Weights of a small transformer language model.
Size: 15 layers, width 96, 3 heads of 32, MLP 384 tanh GELU, vocabulary 512, 1.75M parameters.
Architecture: learned positions, tied embeddings.
Each number is 500 + 40 x the weight over the matrix's rms, rounded and kept within 0 to 999. Layers, rows and columns count from 0. Numbers have three digits each.

# down: layer 8 MLP down (transposed), 384x96, rms 0.168, rows 334-383, columns 0-95
# up: layer 8 MLP up, 384x96, rms 0.172, rows 335-383, columns 0-95
down334:490461509489485538509492480495506470485551505524431474541531474506484526482521498563562480531526457496479541552493469495431539533461553455442481445517500548497475491566497504464508537429504493483541522512503532565501532506428475489532542554409484469551441503472482582461533482513539494423
up335:436551532443463544498509544510503466554447480483404487520556516469496469491515520547527542504544442457471522445469501542542469521526528519545573545506453533496542533474507576532477512426499540513467497458441441477573502508399457489600504444503466543466570459556524508447508544552516537454
down335:490474518435455556586469531580495497449460529504496438473523468493497538550490529477435440527589539576497504479524528474449452523546499483543466527535579448529449508455517465533549504507517505534427497554451543485514496496557467445497533560507405484532494563497492556457519489473488464533
up336:452518532536476612559485493474501510560472464505565428415579475551485554524498510564508553427493553490530528559562513513448499460486425524531507502564456473520514436524505505470423448523501429527513512435508555513583450441575412525564436550573415413436467536448513470451493530453517471470
down336:532505434516515441564469498499578433493450396508557471515464445498456476570508476529450543560542490575527456516573521488395431434482460527521427530552415439568471456414510507535437476455575487464507491499509439535515527502488552492485507534501436495511465495459452367474468435511469490503
up337:470446469555445461557455460522524459456570554536448517559538524499515510583501486494507525485508520525517587534563447534481451520492511524518526468517553514460483472458518517504487447518496485422539524485452452457470535496432443537431458474540582582556439515426617485518560473572481475432
down337:476547503481524561404471512492486509513478569449528473477494557529521480464532530466508449456493563537499551475421520511509505515484531463530532496459495574565516520502395423504550537488576501604610421480583516584460566468471520486504481495560496441541545526486527550502473462416542519586
up338:470469523552515516461510494498488478470555514492476557542471535535529468469499433485427501440421482580526414423542487554573470549514466507529493532493537518511472501481422514480503519560472555416569502501517544565472500465497497511494480428490552492484458501383502499505489556504466424504
down338:517523526468467480508479442562496493499537518481516531538529527478518546439484512479490489510536516525508596506468482528481400461477566579478523444504515408515545523497476473570466532503442528520438528482478493482525462530503432527495532492481527488429541501540487510443498479493519534578
up339:471481495484495559534522497568483527496545520499471508453527522498517457495478499482447555517534517473488485475483433500512521481533486503460448536499520483455489491485527511532481442479536474479491505479498506482444463500516576523516524503423435534488477491489479489480526541499509443558
down339:459481478501489480530497490462510456466444489458466489540486486463482545391469506532551538416461521536497498487483519555493445536408469546452504489447508503472506447468493499439494502492478512439485545505469459477590474510444475526491500535528497501538530528514520484425497523456495550474
up340:527410401459534462516490489505533462561431501523515511485497467473497514579473582542549530512519463456495521505509475525497473467492489519481481496410498496471515490478536443499534489454514544437592472516475518505554451497560424447511448502566563493478540472534524514519476546477488435514
down340:510485541452504569530584477480448485509491473542508556514480500501491487554495456470462521530570514471477518441403490512524488475493537500453526452541538600550542563549512480526482494560502502562451477526488465531470503467469528445431543521483467491544544543503494515527486498503472517486
up341:513468475563574483518504603436487450537485481483540530421543516485522591532475550527475479490493486471508507524501505434529528552475419533575522504542482466460470479504551453433468462512495513422449510505576524572479474537507460435477565493495461491522525542518428479563528445443479458484
down341:491435489531446435454479598501529537426468574536494565501507414618480495476526485620567502458484508423516475504520494554537566507442442485535431481551524470618598487514590478505414520514481542493538505389501474566471461487482532554482477454454444508530516591500450465493523476465500498483
up342:470517489474471523593473468503535518547463546540561496520477458459509506470507517526544461513482473464531457508445567459496480466481464493508517453516513530493478522503469522528531535501488576532465573493496509493424407524449461447552506471485494513553487581523470507496562532482470546440
down342:483397501494483515500543517453531448506487571505581489481536473454450500520513543542543491535418505506477501499482565536514553509426500569483486485476455512458479578480530483466521560510478461509497477528525521477515499496552499559526542503535549468560461503516519441483525496472517503477
up343:433551535498484519510537474385461496540536538473501490549533536461438444497546479486515474495549465499528523533464532432516516518504513511503527463501547517526526504574513545530458504442536462431469522482502412496537503395585456492527465433530538512460464457546529376429476503510516431506
down343:476466482452509506444531543547488538519465474580510439449462504412500506491473449526506509427445557472441558419534473508498493430559559560519472541507537433472560430457529509579471397496403554547525492521581511520472517531488556541504574542544534459524528482497482500504503463519493561492
up344:546515515437536521516527484475628608492564468491482508523516534519474429545472506477507491464434525456479477451494495492529452558496491396510541526521506542519504513523524459474534527530515474445513490605417524478486524418526431467474514446513479438432451544490493490554514549437466477524
down344:548453503514512508572564515484444533475509547561442493567525452475429537479487527475560454440459502450517484477479400543458526478506603543449458442522460433468506447464495435502492482530499535553475475552507510599528475464479471463558438485554525455546516569579505524572497425495482485514
up345:469570490431462531581528541483476477498518524548507504509466518488533531463529493516441501447492458455520509429519539562526479498486508468522479490466468579455484503591436536493470506482522469509501503532455481486488447446464481479473486487553565531473575541469526414535453531516465515449
down345:392587455443501517507540516480471479520430566437465516480493468564549510509603444474463453537536450552466431496434534499470495466533549492546500539495511550591456518473526510475497482528514471448557507535534548559555494507483449556495513518467495543526490487477462519489501508514445495494
up346:436515457462498488452423476513410497436548448464515478608483517485453516455521566541509473500435539473453496480502506528486566485522542543546496534536536499539529557531474516443563527454422445495523523544461549551476461448496502486436493398404507428510575524461513453483472428525488570467
down346:495537508423570476531524439513422512518515559515551496473525545517494496538451565528526553413535538493557512594543468514589508524511445509502545530524511586534484491483445565514546495543514509540460505446445556445479435537481528492510460504527500483452455541502537492514509534522439447457
up347:468518494549464515514476495570504548495490479484434506507497461543593470475453463521497547483473484544580536477516526466468487523488495462498502548472495518483486464489570511495515492487489537524455422503482601488570475508521487459514561508471562446526498484593501465528458456569515523476
down347:472559522444461501519588484429522498467463496468452461512475528545491432511415450475505506541474434489452489499512456470499470519486517551550444512509469530516534513454528530467485533507509490508559455495476458566551503489489499434490557526464514505466462433495506427497485460425509477557
up348:548495520582553456555556571463542484544529576478483507443455472439491477495551523543513485501463517510505500528473486545531439496495501523444464575549428466480478514491478483513466495506486468479549513407386528537498556429595504488478518513504482414384506568414394545571538459541412465530
down348:499475486482543525414525447494492556496544444395483502468557523487497408554451479432547546519492491481449453517443524490459430570514498476517436462400472475531497517475535519533575526515420556590520576516551510479533416487529450500470553467390590489566529499592469457460529523481504504510
up349:499377537522506471379431533522490500467507420496480528490568467433518454482609491480462505531521557421461575512515504476448539516568466535404547520554582513551490454538504549583495521599521459564462472560472515535549481600525465485467445480482482489511490528555543429467528461452511528562
down349:498452556508518515504627497423539483390441590535520518468475490499549474570513580457494499457477491564485546543398535480505518527502503524500524494401547451476506535515534493520535455470525529435493486473525468503475462556509489514448498487482511532445474520480514520556523518537535422551
up350:485458492583584507526438390456491555527465554493551498503478418475494523546540469500477468494519522481529487452530508474530520559524455559551510502497547507508484470477469540517561416503533456545505512499458454548465498538499466459465462478464457470464510460432502483452502512475513419475
down350:504484442509499524529525568509482492588458439549579546475516534553495464538485444507446506467467559529490529503585510517535458487519530525483539554547492483536554590562456479522527526531529525492542530578508478536559508492483459469449509549452465557586555450507552466511549482548446578514
up351:538436527487516568517475479524485469467543511481467474528549499529460436544425534464548429412513500451503522492550458472506489487511406468499523555485505566550484471569468502455487535501487474522562529496465499499519499441551569483516490509472595519500507524507544478517496517470514454430
down351:468540513498518491539495555548486495496472471519472497545448480462554487504531497499481499586540582510476590510479482528473439537507531609528497528501506456509526571503413480567505480515522565496492453522502519462592538529555451525528528487516487458547488494525507581561516467546485467516
up352:463524566604456469501472515479473534491525399458506535539560510530515460473453499437519506490497486452489502504571500465490487528491502528482524529535492444462551475473600498510502468513411424518531454464442465479503516466531550446530511497544507516532516517497484505525451507493441465454
down352:549515519486470508514467469525552493525493529517510550555454489479474555442465549541473463448447489464465491555520485464441532462507521532470459455419463531470457463525441467505540490490550481419482509530496500440498487530463471504536491458469476524519505502504526537515570505481514485593
up353:460516484553535508463559458506561511519515533480534417498430493544589467549496527489519528484483549456582478457457515458569466520511536494514467517529544520480537473536474568516493547471492466450501573535533478502510446466463484549564474466513542433523495490483534436575443488483475462456
down353:556449539503517507434458479485478452436538458474514537509562531443467489508476505507490450541508514534520458500458487525463532457454478525472501546453555467520516475503477527512586487483511441499524464504520566466445525505537574495518525463505520469451462554540484520428481470495492514550
up354:534463467511428441480528469569526531512545498526557476471431469549496520453530537526450458485549542492514515549553518553496544497485492487553459479602531495525504433462465614506475481507521546503489504528492525435475464557540557518463461471556389489541461516435546463473442490561467550542
down354:518474512567540555457497521488565496448484590467544506561418444576564518472473534528428454491460518502411507455463528450491487506430556528488502505487541463473478514502414482504469496527523446483418561493496505562532442511445467445498486535554492452522491496531530507502553484492464489486
up355:461474467493526473480471440484566475473503503431520483550453497541535424520473504529519511486547505496547527460556454519530488474494576482462605555488458481581475522468491560512511548520474512468511476464535512504538465500468476465522543489462502481490500520527454516519474467486503523494
down355:493478483517513473512441527509430503504454527577444510529578492478520555450445484484474478517502493488551460540482481496492506532477484519498481461550561498508500523462482479511449475518544488455470486528471465494526450525519528526459508513537456510511532463500484467503507459485399476576
up356:481489499533513523490484514517521501482471554531482516507541592525473500529536583517509583473510501495502516476561409483526511473452442594423480506450464569523513491461547458437545535475569454522483458521465572467510464504565542447493521493513451480450471537500490499464556563539541527456
down356:452455445474523473499517484499516445497460515512483472494423445455485551484347466477447416494461494505471472476438469530517534499531557526596485502473445454522529533521432485549514466519484600521476475531466444461494506471461504535527482483557486507438474533487504514510468467467409516489
up357:437482435510614496510535543518554552447498502501521513478566416428525462562530462463530563544488486444536476493545427550474552545580521468554521524441455532472451478540522507493545456504503505410517514489418513456413515411486502500469566495535506473503537486506481556435546547481504508506
down357:549485546455519521439505418514568528504558520502507478493548454521451469438543552492555496476518483535548498528469494419538408476486392460516509499481545460485466492442575496457465502405510468557482500538554439576430533490481566535561469463510545502538543457519527472535479378505534455522
up358:446476552541433500509576507517459515569461553522477410568490511530455517439416514492457521501473466421520425500410494504510478512531508537539557433543445409487461504478473478603481467525555415520544543440474544526531460525495452484462469503473492461530550530529503527541520470471584497450
down358:495483500444539476482454522430511448457529522540492452483538478568545441457579513467533488492518526454436549543504484499405424497537531488465497481555554536523506501413558557475558497489542485448485477540594447531465405524460444433445431478493483524513545534541509560465473461462562468518
up359:530481498455539528513522517537549548594528555553457504523527446456516578434412434568521480490476460439521468561426432448486431423545525561481407473495510443606513547478521510568557505425524538516543494564500509525489500493499496478535494482427523439497525456501448531507518505526465500452
down359:488443540463493447466453538487550522543531470485530416437492532542541400556512502434491498486537544579475444498518514588509495557526497545476481493507395452449493418510530487402470486559457463512502502488462435533512469472582454477568462501472519466514488481522496543580475531460504496477
up360:536544460421459514479507533507582597539570527467487475518543416560487487511553389485490504531466488480504513485492546579557443506533522512499542476500516532504504489509494487494417507483513431523455528522465508437480513484429444487465523499473515526508490542539508480478550449431577473509
down360:517465493543552538468547451431490484526487481461484514467483465476481541501487546414434552452440554528452476384435502527463448490538500563522523637531441485516589469480442455534502561439423457448505508476558530451501478497538499508514555517561547441481629560517412528539445570463459467520
up361:537448519531510555501542442487523484455508489570431489485533528478469551492503439528617604426540466514486486482420545521497505496418503485548421458511584493512512509442507410595453454448436550454497498524490489524512444497504532479521466468539488521470487581489423540470493553525474503541
down361:480523422518516495480476531565522516551519527508506443478489483474459490509475422453447510594454541513510428467559494474472552477478440523630495505448495559509497467553496550515571504479506521501496488520447593440507506502484524507472560499472450551600511469474523464488478557490459455463
up362:516462451501480522456448504494481491468532538545563497488536530527527427477533589432509551491454500493530490499472488553569515452462448517460483456566472488559414475474542533434573496534539467509494503479547585502543485497522520509461470517498538543520421485510503481473508552516518471513
down362:486523510511548442511539527488490471596505470504438532473489492487446523476480525492470465513453566492420480497478500415478555477522556472507526463484580470451507480420495513522533493511471574462495514546433462526496457467502475469488484529516474484518563535466477478481514482445524551471
up363:496517452580512568439469521467490425530393504517469509532511474550516535477478530448450459481502435515573452527512537534588536519519491432520484553468472497520510449560510453473489458456524524490498496452498496526538522449454589414534469543470505547476509435494467459624447482439530501556
down363:480438506495539416451539512533551475406554532492505425484492514474504510527536454571511559471468461456460487494528544507460517499476570527500484575437439472472524499488576539566479529522459554548533490500534466472515494513477517487502586563522509431514443454509536534530535532540505457515
up364:507473515498468497533567506435532563468449490483515460581518458454494521613431535429531472498503514518515447543519539511504431548395518468501570583485455466530482452492475532513430382474472518461564558446550534468532553451536513468532471540572532602457421445459413484594513494482427558477
down364:467536496518567433537489478561506430467514478478610575444516483487554499474427646491518557555438493485443539453546513486467472484528513450500465485463483507481556494545503584531468549431436500488535467424446458382546476508463453483555513528480481476386492538498557523436485510519487481540
up365:557485478512512442525450482568489514490591525467483552546509521468510481488506489487481469471479544595468547510547470509559553424520483494495494514583492474538462485465579475547507542476429479534424485535507499547486432454453487471418509494485502472478540520519488540543458458470521602448
down365:455529554489445515440516488424543418511436414519502546448493509484488533476519513572560523505547447418493529484458487507472485485548468537426464498465520501545570416460461520439482505470496486527509483501556439468441627535495499608494512513461462587446490488472485559504563501529498466514
up366:463506479500458599478516498473538553502458487527502565503530502491521447473485488487500553452539515487538455495521473495404479560520481557514470494511510495502517507491436493506527512562535526498534523494564538477445522467561508473536511433494452482526456476518459501474456551486489494511
down366:477493496452525509538531403493538454532554464508532425489458471543516559484563531491437466559503480451545471495466486531535519464545509488506533536506634529519485476502492494452525479469503455457544491497496485551471487505460469517419505474541476479508556467489508474523458492435493567492
up367:466519454525437545510476489455419508554508470470514456505515489509497504489601535469493568520517462441499528562498500422553531489496459537582531429504462592525490549533470486501485614511502474470474519494520525516466448408491514498462512501480469507459568579535430441473553465434521468507
down367:553558491518515544514561408449532470540480478570422563536521471475484511503438518453534496520442472488547423548442534536506511559561505463562460546622480535534456471558524485565496516551491447550502503464511519548471475456512503484488451501521510571540460555481472542493483491535472411432
up368:515515433521467462536534475420475496532496503449465465498519496466553497411544481426553499479572587458552422471552479436493485472483493452417477570464499479528427525500505552494530482520470584411528533543501466464531479472494500505473484511552453529542593461538434513519557537473469488533
down368:535452520432486534450424551478542484496523551519496517520452535507468470532569443461480490487539500441454527459550456504519509512498491455420467499521501527496579507454468466517459528462557436507492550480495521529482550505524443539511492519518550455502469460433503450470506447483505546492
up369:452463558522481515533514539484512452507477464530497494561501508473599572500547487477501505509463507467514498442520452411601524455506592455456474479488548480524429528526461451512545507491459478499435524520524394515486439485556577527395496509503474484473501494600557470451464575543508600502
down369:467474511504505574474542533510509501594442452510430490538553524474466499518412504495489521499515524457489542514508525536407433486494481524480585487502555512481527581536510432495487512528534504518454465600409517540501563449455518464547485490480521540545519518459598559437497431461479511491
up370:477587437583502551560462457480507531535463462535503545488490523520504559490456512423463421453503535502475461463588505478446421500581502494507534506570513546436502546483476474499498509467513506505525540521439574455483587486488503481493492543566455458463547557484501513442398548568444564501
down370:497474521498530526443477488444479484522560491496512478522513475429572412433506424519520516568560556495480446575505451469583590541540540575454447585447442496559490491529577453500530516611481526554451443457527516446499567526539512534456477498529431488600518486533518499438541495501510464535
up371:551535555468509490451480613491423503606499562539504502543512555464520522424519552564447505415497567475462531493506486520477538509540445561465549540499478571436478536578518516529448497542499482493447509505463489496561501512486572452453479463483501474463510503479502504418538456533528469515
down371:470487514506497526573475506488521478515482566480440492578540518527467563521467453500509460460471454498572492510422520543509508533510487552481456472513521460436527566490536513534453503492531534454476476483467531551480520497482491430457483461516543446564538543538462435510548452416515472594
up372:511486526529453516523526446436514550531449609541458535510519511560480486480551507439467535451481484548500504590436492536529455503472454456533540549481504503522565484501485496491540524455549536515437481485473459512449512495555469492491460472436407411472490463511574513512518464598511465468
down372:440471496540470458486493515491503540512502413440544478433534451484562582520431526584534557514556522435457489494593468533575474547502547444446442420534526447485483507499518525484594458443459481443538504494479484483494460465488471509442520545561529541447522541539444499443492537429498521478
up373:472474476509468522485454462498483537569445490532517504517532512520537544533475579523518497546560482516436573492546464506435500457460476398537527479500516581486495469421453488483439484488518557427494511490482447531469453484499432563526462495500488544478487498520495484497533522514511503429
down373:512469464582539425470447510533529483518517519493517414495466519441473499515485456525540512491478510529558414533460509517513505529459522496533490440480439498541490519509446505508496441492463599451527506502538500484529501497581497529590540522509531467463503543557531449584440471466459497529
up374:492502510470445543443561513535466505487558509538463485565425518528447423572554512532391458511527537577506541539476537491470422552508506473468474548468512463525421495482444522454596524452522525510510480485599476595556412489475479537484541506450478563463517490586494449468585513553473545463
down374:469419514486492432572518456500582584568493489498478476497504509483516544486514514398550496489520427491453479516501455642487548524456535515538501448579471564530484460522509475595455536541522530492512507410445493435467572478480493582544471516497500439567499549523546527529477576517532483594
up375:503436518515472475455565520547480473479543553570505583520513477510474449539541518478538486472512541557475512487538484488557454486484491476427515442548488434505526508490569506465447500580496490549532511492435510493513528516519456470519555470550557487494491456494490435442436418490532440509
down375:537476532508537442499467506493543519508417553518498463490504523535514419428433531539483570463532491492522606541491477557461487442497470545554456470459497461490464484519440467511574481423511475524495557450515539549461476490526488408511514571441538532470490538483508534506483525495465499430
up376:410506484483534501484503490409501546455483537470448509451497471498516456502476480463478565468502497453531588570503509509431565526511558499523464492506484458432459509510626487547431506547415445500477536492468488482515528480525459511557515531455526481450491526479543452521539507474485442518
down376:531477380471511535499504423569499497515502498541518499481529529516470548484502583479558560510487520517539478583491469574508536487494475616431539431463536418545489515469549556455442549479510537481516537487503468495533505516474529509498488419537518507469456461513460513559471547466441520488
up377:468493475498505522554525502520521505460448535518519498472527459457521569468476539502526504543541518483461549505521503416469483524580499515459496574481495474491529446529437491483464527530486487449506485523432464516505472530510425537468505524486455515470483541530493526503558556551428509515
down377:477515484470502514468542466546503480508535455569495553455487503555546505546464523454479485528545503490425501510538511477473484529523566523502473515477441494555488441460500422537551538530486556529488505503437559482463579495489534526509511492589538456455446476461539501479500566529486559437
up378:499526500557533450508520547510522540436552524496507522472576502583572483426457568504513520553569487523510473495462507439453548552521530408500510410480487462481481514389516461470455466456449475509466487438451495487478496519613501478463474492452492508440473545442423501514573488496476524462
down378:508544466485413551495492524478440463516497494550483458537458489496494540490481417488453492535488506406494553551492466594495527499489521523515492519533538494506411461475536498531451441430546562585487463541563520524590512464534513449506475520478569528519427395500533573529411471537525545495
up379:471410524524498523450486480447451540493552536570489458500553470472503464525505490523475482498504531393519466476429485445491432499501563521452536535531496537512525450497490497503456515480576551514497481517513484519446556489600496473500463503525525496484489503558445548465513480502527504453
down379:486531468525507429551497464577526473457493478458512563498512491469486466496531501493563507489503525505525470471464445522474509506465438503460508474492509444455471524521449439477531483487468478501522511439435401487521503544408515515489514469462466518533501463489504549508619520437477500477
up380:574504515474477478525534522517576552555509490466503453530435508451468471494520544591448500458509491497479463525456474437539439477488534451502562520487474460463547480529446518443419497572458501561490520501515475519569490450550535475534497461520525534500493523439510453429490594501483507423
down380:528447550512525518435433539498488463447516472489509455554479520553527517469493484466580482520498472523530449488508483497542503554477425500486464535496519558506522572478517568481488460435547554417578479487497466611452518521442483451425460514500517499504565479591497507514440508516552488527
up381:528513559517526514532480524551427531484538484450519488532473494527494448528470415562550534560495484478510426504534535501534446565537442534536590489514533488520512469488489485507392523560449437466501478528492527485537499492532538451498529401508471479486386516537438466481477463517495463533
down381:558444496538441566557517472476472582554543449563463536481477515481480514467512557544429491536457441490571494539466538442508463464488508508444551561503539440501567468491551536497511562435564535448494509483463514521500528523470585504460492569528530509499503502528512488568492412547485464486
up382:475465536451473529494564544488551528507477487547555455453538453420483440449532491482506552559470484531539546522497497487570383530437462527572496470580482451505439503558523463514537446545513536482440483549506437459527477506556483570517492492506501496528556471529461431391495550583497489466
down382:474514539481572453452502504560523465456531505469538498490491532467513442460504530589493532559588516503522486491490544549489559513505470438554448473553557505529454493506464511496460376516480539488519492564597455457466505452611456583569468529497512564409578444513518477441534500457492504527
up383:491472492536446522468544498551499513530479478502467500529528500477551496489444455500570471519486548492557513578557432487522432572475457570469469535473529440521462591487512489524533602460516494539469476538456447474472464515548441535521531517433500500514434562468526428599540494444491454509
down383:497542583489470503512394514436409468521449547479456445471514517468462445464569468482529452489522479482534538489510501568516504518498505455505517535446492526566499487508497498479481485531563484422463524533517503516509559515494630460522464512494516577510433472445548493515452472509519533487